Part of a small language model's weights: untied embeddings, 477M tokens.
Each number is 128 + 32 x the weight over its row's rms, rounded and kept within 0 to 255. Layers, rows and columns count from 0. Numbers have three digits each. The size before them is the row's rms in percent of the matrix's.

# down: layer 8 MLP down (transposed), 1920x640, rms 0.0267, rows 1232-1411, columns 32-63
# up: layer 8 MLP up, 1920x640, rms 0.0346, rows 1233-1412, columns 32-63
down1232 098:060139114127129133099106132108072153127146035083128116141086142162097093143096136099131129136122
up1233 104:085118112139068126137123081073084111090071130161130169158115187137145094115140167162118116105152
down1233 106:131166106158234141111112149091101135152137120043161137124154123096161125150164089104122124101133
up1234 094:124150124087124100127133067068116116127084117147137161098143136017220125088080175159131153072101
down1234 092:121163109132167161157118131138125165145137071108122136172139084084071103157130098137197170150110
up1235 111:115147108137114109152172148103081049090149128125109157169142107101139081143116137091136119190109
down1235 105:132164157056072186142116090102131126198101118105116157135151084128189114131159121100130123126155
up1236 097:059075063124108175108177081064111148094149121156049125070108114077108136246095122102125154128166
down1236 099:133090124108066101178177202156135137125125116099195146130160138126098110111186103138140118065148
up1237 093:073130154176127162131118142137186105202110176104135076120128101144122073146155161131109203132137
down1237 095:122170196107108150151145130138183186094142081109121161129109081159115136113113089110116175183088
up1238 102:134142102138104069078119157116174114142140095113112187132141156153120117178099156163162077126087
down1238 108:090174124137138111135124140125086091146089177126177114180114086148095104138091097115174102132134
up1239 104:139164126091116129117138100161103164158174150092145133093105153130171144136158139163157081124127
down1239 103:138144161139120108193072170191115157107148198088128150136171166124119150125132139174129168088127
up1240 108:154156149103143140088046112086151130140120130135138098178119147102163119121164105094142137179140
down1240 103:080129194155148093085110097193091125152119168137128188163108150127157121118156118100124144111118
up1241 105:145125127125179158109092154094171115169086104140141113195191144093117137163112105122160224091075
down1241 097:098087160073099081123092110171134149093158121108074144119164089154082137096116124145150155092115
up1242 101:105167208126151145140122163097193117144088093065142164127175077166176127108053208096101230147071
down1242 102:145153140126097136108139094070142105102174120105132133090141124135141115078166136095155115131106
up1243 103:148139156065145066105061147145119092085109201102101133146173077107139162163110122157131151186039
down1243 104:141132099171139092099184156071126112073032148092084100118164084099092181071164095098092142130082
up1244 100:185216125136148128144070070127104132147168160185127107124128149108193091123147110101157154158085
down1244 101:100181101073138156162066093176127113061144178144047098120175073131042119145173150162100065133133
up1245 100:123098107122185139100111091140123133118106147153148140152138132149081088105186158127108099176072
down1245 099:106137108124162092120148133142148170139114160093141164129091161189087101102149191085100108137082
up1246 094:116126190090160133154015084140175130079111141113068097110143152143079142149096107048158088114103
down1246 092:095116139132134119129157128104118188141084176154135128081110134169170171143140159117166148112131
up1247 107:099136197158123174042143103109124151127193082139104133188145168080090129116108097098133162117138
down1247 109:093126133170078113146151113133124103077160157106090094118181134125094187168109111127090128159047
up1248 103:162140130063091135153130119086137107172162143141108164121176121119128127114131098168103163110131
down1248 107:176116150094124127107172141168165138143086208168185092128136166102107076146151112149163112136158
up1249 097:111116179120122111069119138125097150165084091155083159170192096138165040174060155102119087154137
down1249 098:090108123125131113112168162109140157185118154123192088118108076170159157187098139073127141116162
up1250 099:110098179190087109130137147102107164186079162129157109145151080143084089142077076116117095155147
down1250 100:125174145114097099079181137090159096185146182143077134114082133101168074110124106112129133119125
up1251 107:147164177164149089126051124055104141188140111127140163179148169084147033185144176109131116133148
down1251 110:144096123193155132096124133090083152147139117149109125205108178132137124130160131130160119163067
up1252 092:117117056100166108132103107078131139194111156182122144072179128121206108104180188198138083137134
down1252 101:171069041159160130109147148160078208124130094154106129097102108102146114180121172174162142112100
up1253 107:129157179103118104174088124129139114098160171101194157121138096118153063141125083182109075113087
down1253 107:091090095107041144128057164144111122142070089120183122154131104152110163087132093080103162126105
up1254 096:153196103108137147094142071134129193155085134102096127131131162110167084112084180124079123123138
down1254 096:110131161084097098132160087136086132084131188160120092151106101141106144106143106190108116154150
up1255 099:133186116137119114127167094165168124093088116176074103180153166099152082150055092179087099140160
down1255 098:143122179122129125127103136126112133131141086140143111123169078121060130147095071156192164148144
up1256 093:182148150150179125131108176114145139128098128171116135127148128151097133149083130054144166164109
down1256 096:166123098162131127117144137148130099132106146128141137161118128161147120140140101133096098079169
up1257 101:164093134098133117164037136131127212151100138157095096131144129112133134155104169137121088148126
down1257 099:154105113119164134147162130130097120137097145134131181160138094111182146101102061148117164105109
up1258 097:127181125120128108165074115112141104130162137131094187094150076139114159150078131109139126104124
down1258 101:159119132121196129116145171075179114121189110179168081142178131131097106121154109118090081090081
up1259 101:162145167091116119094102160115176130140059147123037161097191169114150132099153075116085086123142
down1259 103:080129153140141156130085106120124094149173118132130115163069146141121114070052118145124087143077
up1260 107:151172140144161091135164081142112115098158160118102088130146088128119097169157143082080154121126
down1260 106:159107154112137165135109053118185147145155087126147123130144121093109140111161153107143101139130
up1261 101:145117206132075167097164155178156160201136101130082087162181130079142110140139119147201115168134
down1261 101:075131128126126149166087136082076165105101097120106110114111119091153089159084152126104121154138
up1262 096:138175096059127188135051117162101120144136125113139118142168115159106179089129176084107086131095
down1262 095:070164122155077126056203192100135112159088143140181127146105126146153104154125096180089112099138
up1263 106:122101170149150149162043124142150132129075158163142137130148102143118130163127147107089142151160
down1263 106:188102142117149149117149169162176130106136093072127109143192139092100105119144109189087142113169
up1264 095:097125121099164163188032158105167140188110177120116056074129113090118199189086202128148162142120
down1264 092:157137108121136132114071070068174080124080144105162160090137205148173154099092109092136188135121
up1265 095:175103095129140137106104137147115150113092176149131091114141112164132084105148128132147129137146
down1265 098:096162109137118095145105119123158137179185145126106098158123151101152157159126128124158108121120
up1266 091:122122157071128098153147178130159133129153104151090108144101120166146112146090141096174164147144
down1266 087:159097119136118127098125161126114153134194150085161159132139145091124156104154103141094126153119
up1267 094:122101105156119172119186139104119174173099115107174134087160121146137106134069178146165157123133
down1267 094:188168154086089095108073153096134132202177115096058152133199140117138132132132107104094145088100
up1268 099:139135120129092089124143084104134166078117120144123085084088118100137186169155108069108129167157
down1268 097:111119095101121112082089151145116106146166114117054116148132155152109167127104085164098158096168
up1269 104:218115147145157156124081127088083106129132145147110165114148096178125115110148141181183077132128
down1269 105:108136107117094093135076140095130158143146100119142110120136133101101163099117151142160129112182
up1270 109:177157139139142139130144114104123163136131162086145150104145098133150068151145070032140205104057
down1270 104:118194150110097152116148054141115115166114126157105136111109160128108117109074068134143123116149
up1271 105:125101048079155131108037131085133188129079082105117137112151158133158113152067148151145156190135
down1271 109:081125084084107107121113125139138147090084171144121087174159165135136110090140119179146088108111
up1272 104:131126124085142159123093118118052104153178192148121134125130137157095065161138121078154102144096
down1272 101:130125118138153189117096101182085119126147086117116134135161140138140159087144131131096094111196
up1273 104:134135117130097174066143092105090125119128105125126171094159116133127129187070120145090170079150
down1273 105:166090121141166127072156139085126094151118133095156147141066091156162089138176130175156129132139
up1274 104:123150094086124122174051122114081171176152107125107121129135144124131149176136140158094161121154
down1274 105:126117059166082087124137159142135109114105148134132145142090133207126102177046152145174066080105
up1275 096:120102084115117156150079196129103110150141097165103100145094101145090104044153115085171122112115
down1275 095:144174149142125107082128108165169172174129087071155153144110133137178119143149145156139159142145
up1276 101:143207159130097089142120059117083141113133163117131175169129141079168146160101086206142126159107
down1276 101:135131122138123151088109137162114134155165079128080166097145128065101122144126129122142088069104
up1277 098:131127094093147118147076112096092125139169141144105129141160145119130126140184151121071088101150
down1277 096:080161155150126116104114177155118132111141161109161114113101152135099115154114130085134144123123
up1278 101:176108177182097184110096155078139178113133101099163113079152095153093064160093114137142157115073
down1278 100:123125105097152118179151100152127151136161185145188109101183195117120091172139116113120064069135
up1279 084:149143148142175118077138154157115115130156132145158094146113153157143154134172148155125174130152
down1279 090:094112151103074147178106105127111143082164146148130089132102116131167104141109108119116124145119
up1280 096:111113140182172167143090070174107171085132160124167118136171189132157140132094122117101109046154
down1280 098:076126152074086132147107126122167081140148109153145108149145171101143088109141133061135072142072
up1281 095:162202143089156184128086113113101125130150115156174155060117099140114086130156166166117089091096
down1281 094:080107116100092136126109108155156102134091122101111140143103119079104185109085129125125162138143
up1282 108:156132119070128183131075118033052117095093195088085050117134180140149078079119104040135072111076
down1282 107:156131101094154112167070127122085151138110118061190138046177107148086112146122129118189213101113
up1283 105:119149137115149125148156167132087120144153131152100120109150157102126115162134135119153088168109
down1283 109:106118164123071156194189127112118115133146162139119097121089099114120120118129158144143212120190
up1284 107:068182128177072112111100170103152142163153149123110201182135121090101113188131095131156161174115
down1284 104:152160168119125126095128190139146055073178151078091139152146144171098186164147110157131106141131
up1285 100:114135130161143099092104074108104142113105189133107114121133146114146114093053165134144151179107
down1285 097:108181156113113114170140105138096150083122129109077121149075061086180120164140134135109182219102
up1286 096:159117112149150140124078116086143126171134133155106089174119095168108121101121173083066178090102
down1286 090:089092117197163142133082104106162110118179122119166123077109123160133069125122135151124130093095
up1287 098:124150106109098132097123128114049162132106107165157164106120139111096131106136163176077141139084
down1287 097:151143119081151089203106151121124125172172103077153130101058050191133119118138118136175151159070
up1288 096:142163155125134173087139116146110130113112172121158187117112093087093068154169137098105115107101
down1288 096:090131112089158077128099127121122149058095166143113120146108115076104106092169101143159112164134
up1289 100:097192090118106101068054119173171113132134084130151127116127129112196115128142120146130147134113
down1289 101:078183116158116137099149088079117096092122092182124142123139108131136099155150107126116160095097
up1290 097:150115163123122135116172175149129146084165111128157115161110095153164098133122114097089117129109
down1290 094:143163150161114110114187110095154076116154137155170136133135111163156091181087137087128119056154
up1291 102:085126151137116102126090111137148135109101128150134094076130098126124124125135116133070122116168
down1291 109:172133076120142125107089171155122124131143149123120148093153126129107132136125157118095095093119
up1292 100:139114071145189110071131111149113232134175129099155172113172072112152114139126115093152131083093
down1292 103:071109099127123170130121080127131142169238147123162151084128116122150117156139083099124087154132
up1293 099:162138079114180175138121120147137112148108115132129094083094072125128116145152183071187127059127
down1293 099:080080147131086088122151081132163144141071094094132143164098164107163135194050130102167152135081
up1294 103:097122124137084176127107117124098109124152124142113133123153118051140078126115166151127077093106
down1294 102:172147129066132154129134137187202110122135134158069135110073128090084175107156098117140167104110
up1295 106:150158182207150179181104098115174122106100143128133164150185104069136148095125090160164131108084
down1295 109:080092163083148164136084080136179123162134165158158121142178111087140105139096063094095110163120
up1296 097:117159132128153122159104078149180109180124131086098162122125118091211143111099119145070187164120
down1296 097:097105067151115148081128113105077117092104149145105122111125085096068161149099138095154065126086
up1297 100:166141140118203135142061119062148161173140142088141134119135118092223131102191023122156166115105
down1297 104:126102140171131117163178146102206135103143098097150122118150115119118116132058158147153135206177
up1298 097:196166150191205112072075097133123109137108065111080158138148093156137089152084109137091177116051
down1298 091:109141123126164139173099114085094091121133152089099143087129091135099177145172139102090128153088
up1299 091:150113145081120130070072075090187157104125113146166144127164119112086107108144120117080078151112
down1299 091:162144146134095126116120132141099122120174149146133115153126167116098190103117156099144165151106
up1300 101:139114118035120114134122135110074111125113089100141125126143062113130186125103177104095174100117
down1300 101:126191127112131075135150070138063093114088138105110106110161147138132113110180084104084144179139
up1301 094:170109089123065134135098119149136095127120121131080194082156109093112089092128155162087141113148
down1301 091:070146148181140083102119150093080147124120151164230136141129111137094197147148106144114071130140
up1302 094:122137172097165129140060143094085189095121125081168136105190123170107134209091148163141108110066
down1302 089:142107136156155098142122126106098115077126117077181100152156028148121162150123141099098138177107
up1303 100:089129111117147158144099119131150146120084091130136151185145150098148175107101076143071120122148
down1303 097:147126168127137147103118140166173165150076127163109147191176132108120111091115164191170102123113
up1304 088:187119088155138114178115164114083182154142129098099102174118099110156083125130112071174194241140
down1304 080:162106127146136148085148119194168142108129147172131144105181111175067087072112134148104134072128
up1305 098:184159117148112193128121126087151195103147123143150090068139135139158116072108139125174195137102
down1305 103:085125102126119225183170158132129192148155101149128150096141148116129129119091123154130146125102
up1306 101:138196128052125115139114141061108154111155094122184114170137122134083050134128145058150142119114
down1306 100:153105126179170040167140158156197095155124184123175108119097160107127167091155138091110172112156
up1307 099:128078167125131145172118123103083150078145088133151112129147194107187105065182217152113085036188
down1307 097:126137179119177156135138167119175186134076124119133132039076156106095123162135075140128117200117
up1308 107:150145142154125121157116165137149126146146087088089141134134123116122128224116118124119102128149
down1308 107:120113108097129170106123103124147112124152150169113161145094175085111158092059155085122112142185
up1309 100:137107157138094081076079104089125098146099148157139157134157146140115116145105058170115145112150
down1309 103:161153080048133085210150139102120135235123095107107168057113103134132136079067147118165108134125
up1310 095:117132136117145153096128133090122160159074181114175113160199105191152171108132128149032148111120
down1310 088:147123139118100155132140155126173043090171078134105163116172197155119091164137089076090115053104
up1311 097:185132161176164137098111085089158104101145078110152123183197131142143030085142151083138102175136
down1311 102:180105153067137100168083108169117127104096121112084155160139131182095176126153099162118094194146
up1312 106:142097144096150143150049103140120156150146137126097138180141115143147129129094052108139121100088
down1312 099:125099152169076089145080140154116101106158089125113150071118098106101055139100140122148124168115
up1313 102:142078132102188195103112067060164153103075115157093163161183116106135065136090109177139113095081
down1313 103:148130117117122167145173152136158166123109157152064150092099062145170175082126117099124134126179
up1314 107:069091219174089075128053115163140137121124112104152127162154108087103049139079151124148100146127
down1314 109:129135127130137121182115120123141133107162159143141109175137149153176054115130147138162150119112
up1315 112:097183177075193143082071148118079154191104141107132141135130163132145161091117097105101071120165
down1315 111:084136109092141168046183094137119092115122160164132134187084160172172088171187099083134052143123
up1316 098:129103153143153132100093075126145155149101086154106113120112143103156128142059115145124111118093
down1316 099:140235162141050091073198165101149143131102150172129132179154086112110114158106054123140213136100
up1317 104:084156170107147055107142213088129085118143086097099115136151105130114159135098149155152139148063
down1317 102:163082141101096169155060135111131105127077148157121094119126089204123165176058114097056087176154
up1318 099:114166140097088137103095155123153136166131107096141137119119076155175173143090169099108149160090
down1318 095:123104094162102124110181100139113107118086094124131127143179202111111185137119146095156151121172
up1319 100:160172098101160108147102160070151125095159122098128106064150108146140119131149143116048114106110
down1319 094:133082146100139123107134192124094067142131150140135089110160092168116140161163170127098108161099
up1320 094:098155190091079086150140146146117128124168152098135110118129075149118174155082225150110138107101
down1320 085:121115137122150089120120105121168139111088197103073105086137114062154145076163115182117088120152
up1321 093:251114155143130104082093115169152093129142069133065119125134076113143145156091143166159104084116
down1321 093:182103147169116194103096095173074133093089132072160107189170149187116113158197154111124130137136
up1322 087:118150162123136101110078145126157186139131109080111113121127102090136150154026145108064134133123
down1322 087:078131117141145144097069110087114144118153116130117143082101167204214159091127163143159148122127
up1323 099:152173160115091130189111113117113169128148104107146113084126135051132097141145095111162199122125
down1323 103:125131148161099143175097102091183177133143205087136129159134128128123127151111118119136142137161
up1324 102:112172161099184188131102123126099179112137101142107113110121119077113179201125085063119140143081
down1324 106:131111113169130160080142156130083123081120142133135025145134123131149159097137111110095149080191
up1325 103:088158175135099071116109078104107145186087191120094114138146127115130140144147131185098124146130
down1325 104:129112118098158159054107108102228148144109188118086073110131157164094128115132164107152100165115
up1326 095:137109084090110096147132096046101116119079140113073126140194132143113099115092109066162122089137
down1326 100:089169166136103083115107172142157100124160122108098113116129069137156139085195150168095079137196
up1327 097:172135074066117123150117172109098147152081112199122182090145126107161116117132112095096112151123
down1327 099:135160108117111166152140141145123134120134133127152148118150133119137096129179119132113073175111
up1328 100:098164085130179144168096074096144118165104139121038100146148157150109139108156087077121090149117
down1328 100:154123112132086153099072144102109119193114134115126098152165111129175148136101190112128098123135
up1329 092:106173208106078145140129152067185135150135169129081180163211154100128161146174147107109147105096
down1329 091:104165159110181125149114171131166128087106095156164118107102073137086086066097171153084120147121
up1330 101:128188168160151103079036124114146109125075137123130137098149218166169141114144163156112104141104
down1330 096:112136115145149105087168095108103111175081101123136082098159129151073087121099151059065117132128
up1331 111:134149114147182056122163113130154160169122170099140139093143055153128069120049161134145185110082
down1331 115:146107102141123111126106121077176162157112136054114194144174128125141096125122137163067109142136
up1332 110:117156122122130054133106090107188138158092165118145144086155081081133117141082185165171139202134
down1332 109:124147133086137157100085080106124130174124183163185128126140100201149147118144105171087139123161
up1333 105:119156138139108054140137101113084137147135106144130136156134106073206121149149127121125083117139
down1333 105:121084081045180048189152142116099207116172168121117140141129110126128124078097127169150114087148
up1334 087:222100128122123161127151110077133114107076162103183096083130092161153104102140100168136120107085
down1334 091:123119126137119159161161143069125125153100143147148137125124077137101120153140120141154153159130
up1335 089:151110147165159160081055139127097131143074195173142185169138099060156163130110138120200119110170
down1335 085:128160099087080100171137094136186182136137114077106116104151156169141099153105130159055128181118
up1336 107:133200172123110120152123109141109112074117174144091183137140117142101147084074143117177141137129
down1336 111:130136116150193111141147071123133154100127152145129122130112116132125088162113099109160059135139
up1337 095:137135113131153127124120131137190145164153146131093122157124091142050127154110146139065147122098
down1337 099:067109143021156118183144115104129160083079112157139167162122137165098055165123098119076123134079
up1338 098:178191161142139090159133125155155086124109094079116166185166152102104102182083094124127144113113
down1338 098:113176113125118134166128090124193190115117094101165126129045142160154191176134172096114152133121
up1339 104:155154203104124144105122134103108142071095134146106111162176128106173149156146152126116153151104
down1339 103:114077082060125139109159164170133109170151160097140125188199138105163162104132081170083146140154
up1340 100:154145173113106108176061093102135137148099156148104144113124144130124162146139103170128122160084
down1340 104:110135073144159105186086142153100137100156128099089168096163146189125098125094128132098151171104
up1341 111:171091116168119143115091186159142186096131165064048145083121122154183164103150142149126153105104
down1341 110:073176164114143112089165076133142073109053137195093195105088136155164110154179153083113147116135
up1342 097:100141125143085107138108189137128124130185081168076142157162159098119096144108158158163217168107
down1342 101:164145219140132175149129121164090152093045156130083145087129078161141096090085118098159118107141
up1343 101:124125103116122126085110175095093121148137091048121125167146121184085128146116108094140129120104
down1343 100:081105077150118129199151159097122112194157100157166161141097122094188200131136158137099108086162
up1344 086:120146114155164053114100133097134162086080064114129091027113150175100147164072131138135096123124
down1344 079:155136161103143156133120140114159166091137138138122122179213132082107121075134162152151223152111
up1345 100:114119134091095065163072150110079187125119134143138116146136147132130147192076125140162170138113
down1345 099:103156145106162139101112075121110121133067155085135157146164123108103090129148108119121105082153
up1346 097:075132123101141099165154082091112154113155117072099096073090177096097144169108127080160147172093
down1346 090:168079151150136123109124130155127099162086127172134142174092121034151173100168120155121141090157
up1347 097:117087213136158114109140143122134096148100099132123153105128089156118133102165131140157152130092
down1347 097:109109140132165077094103169135076202149142145117147100120097160067095151147141123118105104207146
up1348 101:086123139134148130120091135087090104143131117122069144196133086100114083135084141164132119159123
down1348 098:133196120147155144039139126124128144125163145124081171079161126158167123080123144083167139156120
up1349 094:141104076145154154157063113096130141114105068198115162132139116095082114126180110105099089115151
down1349 093:102102137113131098078211148074184141145133136126164117102125087096163157114074179123090112072161
up1350 103:133143146122113078120112120121146110169105111164097143104213134132152198136094102072143211148129
down1350 105:115135168112117060139114097124169159137191107138141166123083144136143118209130119090077097101156
up1351 094:097144160152078071140122138104073108153086055150104097133154160126100063160112208120099134123127
down1351 097:228091097109105129117171164101138142118169072111149164092151097147157142156114092142108151142140
up1352 098:150118105028169144091071107126180175157148124118129145112128133117141132122130113092120086127137
down1352 098:109191142141135135058103110095159091101114154129133185092146170110102081154147106119100165122123
up1353 107:154168149026124118167092144061150196101109158144137152095129089151165150154145170147159144134068
down1353 109:162132106148105040100178131160148141081070121167151112153126121170097146186093132136106159138151
up1354 103:193125142026085105130127084126109159119160116180108160110176136092161096055097104105116097132140
down1354 108:177182078145060125131146143080147067182097090188127120120177120196106183131145085118109103065095
up1355 113:098222104123124093084110150104069146082137144114091149137195107134153091104061133163145136143123
down1355 111:128208077120113137078113200110106152134177126095080130125173154093117100206086115107145141136095
up1356 101:137188075062138140101149096141159157078120079117107158106141124120157134199146162150154174169131
down1356 098:094052119120159124161108161132178121131132157150120124132157112109141189079171062131131068171185
up1357 100:129110122092097134115153064074115131141098078120099136076108166118183152118131155120141171173102
down1357 096:180168120147120107116102135138132151079134132125084109142125102152127167125096133062124107125124
up1358 094:130127115135091116054083078125062159152075125114156152145153137087140190107069116167153086098144
down1358 090:122103142149137121152149067121200219127090154120148138110132132174115157118115115109096114141115
up1359 101:175132131123133139128072116091071166086093097185149087116149099171087085129122084133159133193140
down1359 102:061137173128104129134190137146076105111085189117161107119173158134068105180100092151118146186071
up1360 093:146105132084172106127141113135124118166131125114058105130111108147164096104149159132136175100077
down1360 089:129114139152069158087065157089163131117124113162130148170190133154131103132130088105133110148134
up1361 106:167089129074101081191124153155135090154134079142164120160126108129133123112104127165075097137114
down1361 104:137124155149202103067137178167125147147113179086146101151132101146128150156130109103136105182132
up1362 099:084147089118118093111085162109137129136077148112120128111143077100106100174158115174175174153115
down1362 099:130136137132100103176115101164101147126146149142159132090127096108183175104143112155097116158143
up1363 102:169210043117162089094167154106120139163172157064135107053117108159196132060080183179113183116058
down1363 104:131119113113127146160098108138096049153151146164143165204130100079168089172105137120152152119146
up1364 100:114047107154109094131162145057169115160092149128152149142143071149171106144128106152111083123142
down1364 101:154140142124163098159112153094175147135136132122066144052112107091108099126069138082088135130113
up1365 100:138101141058106133120086133076109105150110136083102126164078127123110140145123169134169103115171
down1365 104:086213112102138103082122102164179120073121153074165102112119076091148156139177081119087136101153
up1366 095:147112133159122109132104095131152141166122190161094158141219162155206096134154093098062105174184
down1366 097:110168149125153094148207130062148108092114114135142133069104104181156121150100144107127090110096
up1367 093:106116174140113103094051097105141193114113104091100139141116108101123104149047129181120148118088
down1367 084:155129107028135114162157125091116173159145125126141126131141071164120120106177074147141116007148
up1368 091:082162126102148148160084103164083156134119126188188072138147144104141114103168101164107175065139
down1368 094:162212119092121150143132150115094143102054175123171096121103116199155087067126080195111137151125
up1369 094:118175085174174113102133076084118116093146105145141099131141080159164103069148157168114120126156
down1369 094:131102153111093124117129179105165111112123089102128111117122164129099084185115105088095103115106
up1370 106:123110116179151130119099155114109155106150097102176147123113060138135092197117160068170105130131
down1370 102:129137181159145158122152125118085165071150177141174184111116122140110113134121153061184154084145
up1371 104:117074070138088139063095062098066078071140125148070124104176112111082105156099137094115110100116
down1371 105:102101115193111151116110192161111119107157150147119117146146152145070122067161140116177143109165
up1372 095:140128141182124181133133170130166112106161097132128181132155158096119101142138140072134104120129
down1372 098:149072166079108108106094152137083140112093170130119139094150074114154173147135126111125125143116
up1373 101:109093154067160195078115130062126177178147027094073177132146109119157132163149138137130188132116
down1373 106:136072115072104100162121178077155099119132162091143137181135141118177148125163068108142152142127
up1374 098:163129169147148111061154046157139134134099137160142107128082171119130098142190135137083136139154
down1374 099:113168177128190207129095169113100138167114193114137097117177135100147162090157111102116159152160
up1375 102:111125179073172180156076115090106113175114133100137115075141142113123072118169120113046117209121
down1375 103:109126158176113158163103166120140117089071079112157157137165152114097174124108103123133146137142
up1376 101:099180144088137094104127141114171080076134138090097084101132099171116151144085158136067155115113
down1376 100:140188139121098152096235146129114105090186215132087085181144147129144091153072098061123143085113
up1377 092:076168132165098150146116141089118115161091115150098162119191093135141102154106115138113135103114
down1377 089:178065130123077185122121083129111150180049107123152034150100133090161101063108104117028104101171
up1378 098:154085170162108109091153148122095230074167124101116153187160120054099113091149129073144194153112
down1378 100:103143134130119135145149114134088099079131108100126121132153134131156094121142147146083114104122
up1379 091:100112165101172149133065116078137128123149053186125114157166067126109134110105123133078104117146
down1379 085:169142112159110128123137153108164131138147154086125089141123148124173067121162115106133166152126
up1380 094:131123109106164116094114129084156174162141078108118113109126109159187077139118190145106103122152
down1380 095:125079137117100050124150234149122140174114190122148106090163139093187095177093150121075109130106
up1381 099:176197114145122135129107061096119125152156167154145179101242144111154147091139089122042153074150
down1381 101:099116126143134163104146147137110180114091099110142155124116068094123100133095156185148150180138
up1382 092:221179151066145152190105098113082142097094124158099152110174125098094154094146108142117183093096
down1382 095:123134070135130127072129100100147078136188127155094141081082179129122124161093137116127112078153
up1383 095:197180144148114067157108164114061136169121092083084109131147092103110093119130102124139135099088
down1383 091:055082190078121129082089104166133116184149134213171134196104123178101087179111184137112170106181
up1384 104:108171127107087146114127111131109149133114168109087167172122153170175066132129106136162103158080
down1384 105:113086073087082161162126156129143140107098125206094104104128085118084105163114131145114183130093
up1385 090:180135167148126139073129160122140079164182142116129086107120112127155087125110113178158130099100
down1385 093:115166138132103073092124162072124166080079151125134115152098134135114116137117162133144118171208
up1386 098:172095139135122184130068122022068113126135131130136154178155148148162073179123141128159139123096
down1386 098:112104182112158128124121122136094131138177158069147173116157171131139156123129070085140125122171
up1387 114:132127133145220103076119062119154168141143070098119128115108108112176105157093109148133118105058
down1387 114:119097095141144107117104112091123130162075097189105080157069177131105116128080150075176170103157
up1388 110:153156151146111176102153161129112081092141148121078130141160103117161132138092163095171197074104
down1388 107:099154158127096154039113097143143199130168187092128072125163118099143077106115073135188170146126
up1389 103:214108117144128184134103145132142133140128153085112088185139102073139126153103171084096105124096
down1389 104:072119134140136100139082125121148140167052175126141088182103121134095107142105091123131075190138
up1390 090:094153185099095169156103090132086189146169118155117132115156134079099034138081129183195103140100
down1390 087:164092136129059147092163147129125140137109120117177118148175146162120130121122103153074143062137
up1391 107:138183116182157116075136219163104109111131099056078144195137081150064093122091157117168125073100
down1391 112:109130095124077052117129110170143147117146141141080037110185086180090125170101119093139141133158
up1392 091:189119154081145064155122123112130120098136074108099156126136093116174141194100142120094118136080
down1392 084:108122126075124128145158159080144165109173137104170122150159127098128141139108122139105144157134
up1393 099:132173164094121128056077149116101144139122117129136110111190146148109071150093175048102179132162
down1393 105:112072125090116011163130116127134145083127123094147109166110142138176105129124130209105087114105
up1394 104:196149152117104175148140101131103145189093126088170171137149153094165066147147113103157098099125
down1394 099:157086112122117110143094083151128151154171154119186141114082115126157188134138140105165163150066
up1395 097:117119143166145101179152145114126097122099141156098137093156089149103097197113124160136135085104
down1395 098:132104115080192079168071148158184133157051144129185122112055111143203099076150141103079173133128
up1396 100:187153113157088228065061057061080178154132116121109167123132120098138141068181095135142144092111
down1396 099:171172124050155120134097118055129091140142111089173087125107121094195084167144169064136076077114
up1397 097:068187125119165141153106095125158194194119120133125149123089151104121109168121148036064127135171
down1397 098:099097116113130145121141100113110144109119101163113120124109169080145110146143067099089134096088
up1398 094:172141209130124090091085137136071098094094090086196108131102092146110094170159119123130153199119
down1398 091:104092106125115118089086148103109110161137112131133133159179188142144156122128127142154149085108
up1399 101:120127118087156159125104080082040156152156120136152130088143168107125171089162133107077080113083
down1399 102:106111172147115141133100068059129082066094107100029131093184109089126075124078087150129147186157
up1400 098:076089109095114132127140150103170231142122120116114108144120183190143077161104139139073149108143
down1400 095:104110147172103106150089105144156132086162096125100083130160087092123183173106148123157156163116
up1401 090:211144101124130101192122105070114174125125201128124171094172109127174128116130077100083169158153
down1401 099:177145128154139116148127156102169162093136092105151091132113161182164182097149118106145113124173
up1402 099:132154129129100132169126106128110137151134080116165125105139073111135151173113118073150126171111
down1402 097:122124129149152149071180118124130123129152168130140194109194155130098114133163143123128154119102
up1403 093:133100152103154174162108093100193198037146165152118088126117144139066117134108173095121128152103
down1403 091:129126121109086094121166131145131096117156168124157043149131127066100041147181114161136110087143
up1404 098:122106152080151156126087123116132183161089116166132177088143077097122110158124157105117134144110
down1404 100:083155067132102090136150151133101095137060120157161155156132127174097060171093145111163151087105
up1405 095:193163120202077117123060129135170163166130106184052148094160105099140131112124139107146144083111
down1405 104:099094168088156135213106119079141165151146111086154119180191141151122136170187085137116124112128
up1406 094:158155084122169140106119125125146142195129112113094140105156118125156129193075125105143152172148
down1406 097:155133126101174116146077149143059113152154119106145101178098088142112084132140118128094079135157
up1407 099:095154183025132125096111177146128131164107080135111169128106163123118098163094154177098132164123
down1407 106:133087088174114112155114177126103119090155148122081098101145135125156201107139115115160149132120
up1408 106:125143177068179130132164086109107136116135173110124096136117151128158105177101184081128154158117
down1408 103:130100134156120147061175135142157129134165090149153125159114141128135132135135089123085147095110
up1409 096:133118158149129135117126051135092185176095171154120095093121126128173137177118160133146138096144
down1409 090:159143144103169149111143194101140081059135177156154165120181156179170116104194113085114153136142
up1410 101:138093112163107160080131095054184154150124119147110120153142121131139179109125144159053124078109
down1410 102:157112075103144079088088134082075132110128079085107147171185108147122156124149113104119146255132
up1411 093:083124099150129156080125153091113097126159119147109101164102119151141096120158151187162172187097
down1411 096:118168119094161136161113092115126181121114123105172186092154083096095147116099110074080091167090
up1412 103:146168144090137129073139084103142199110159141159133070144157161103142115119154120099135131073133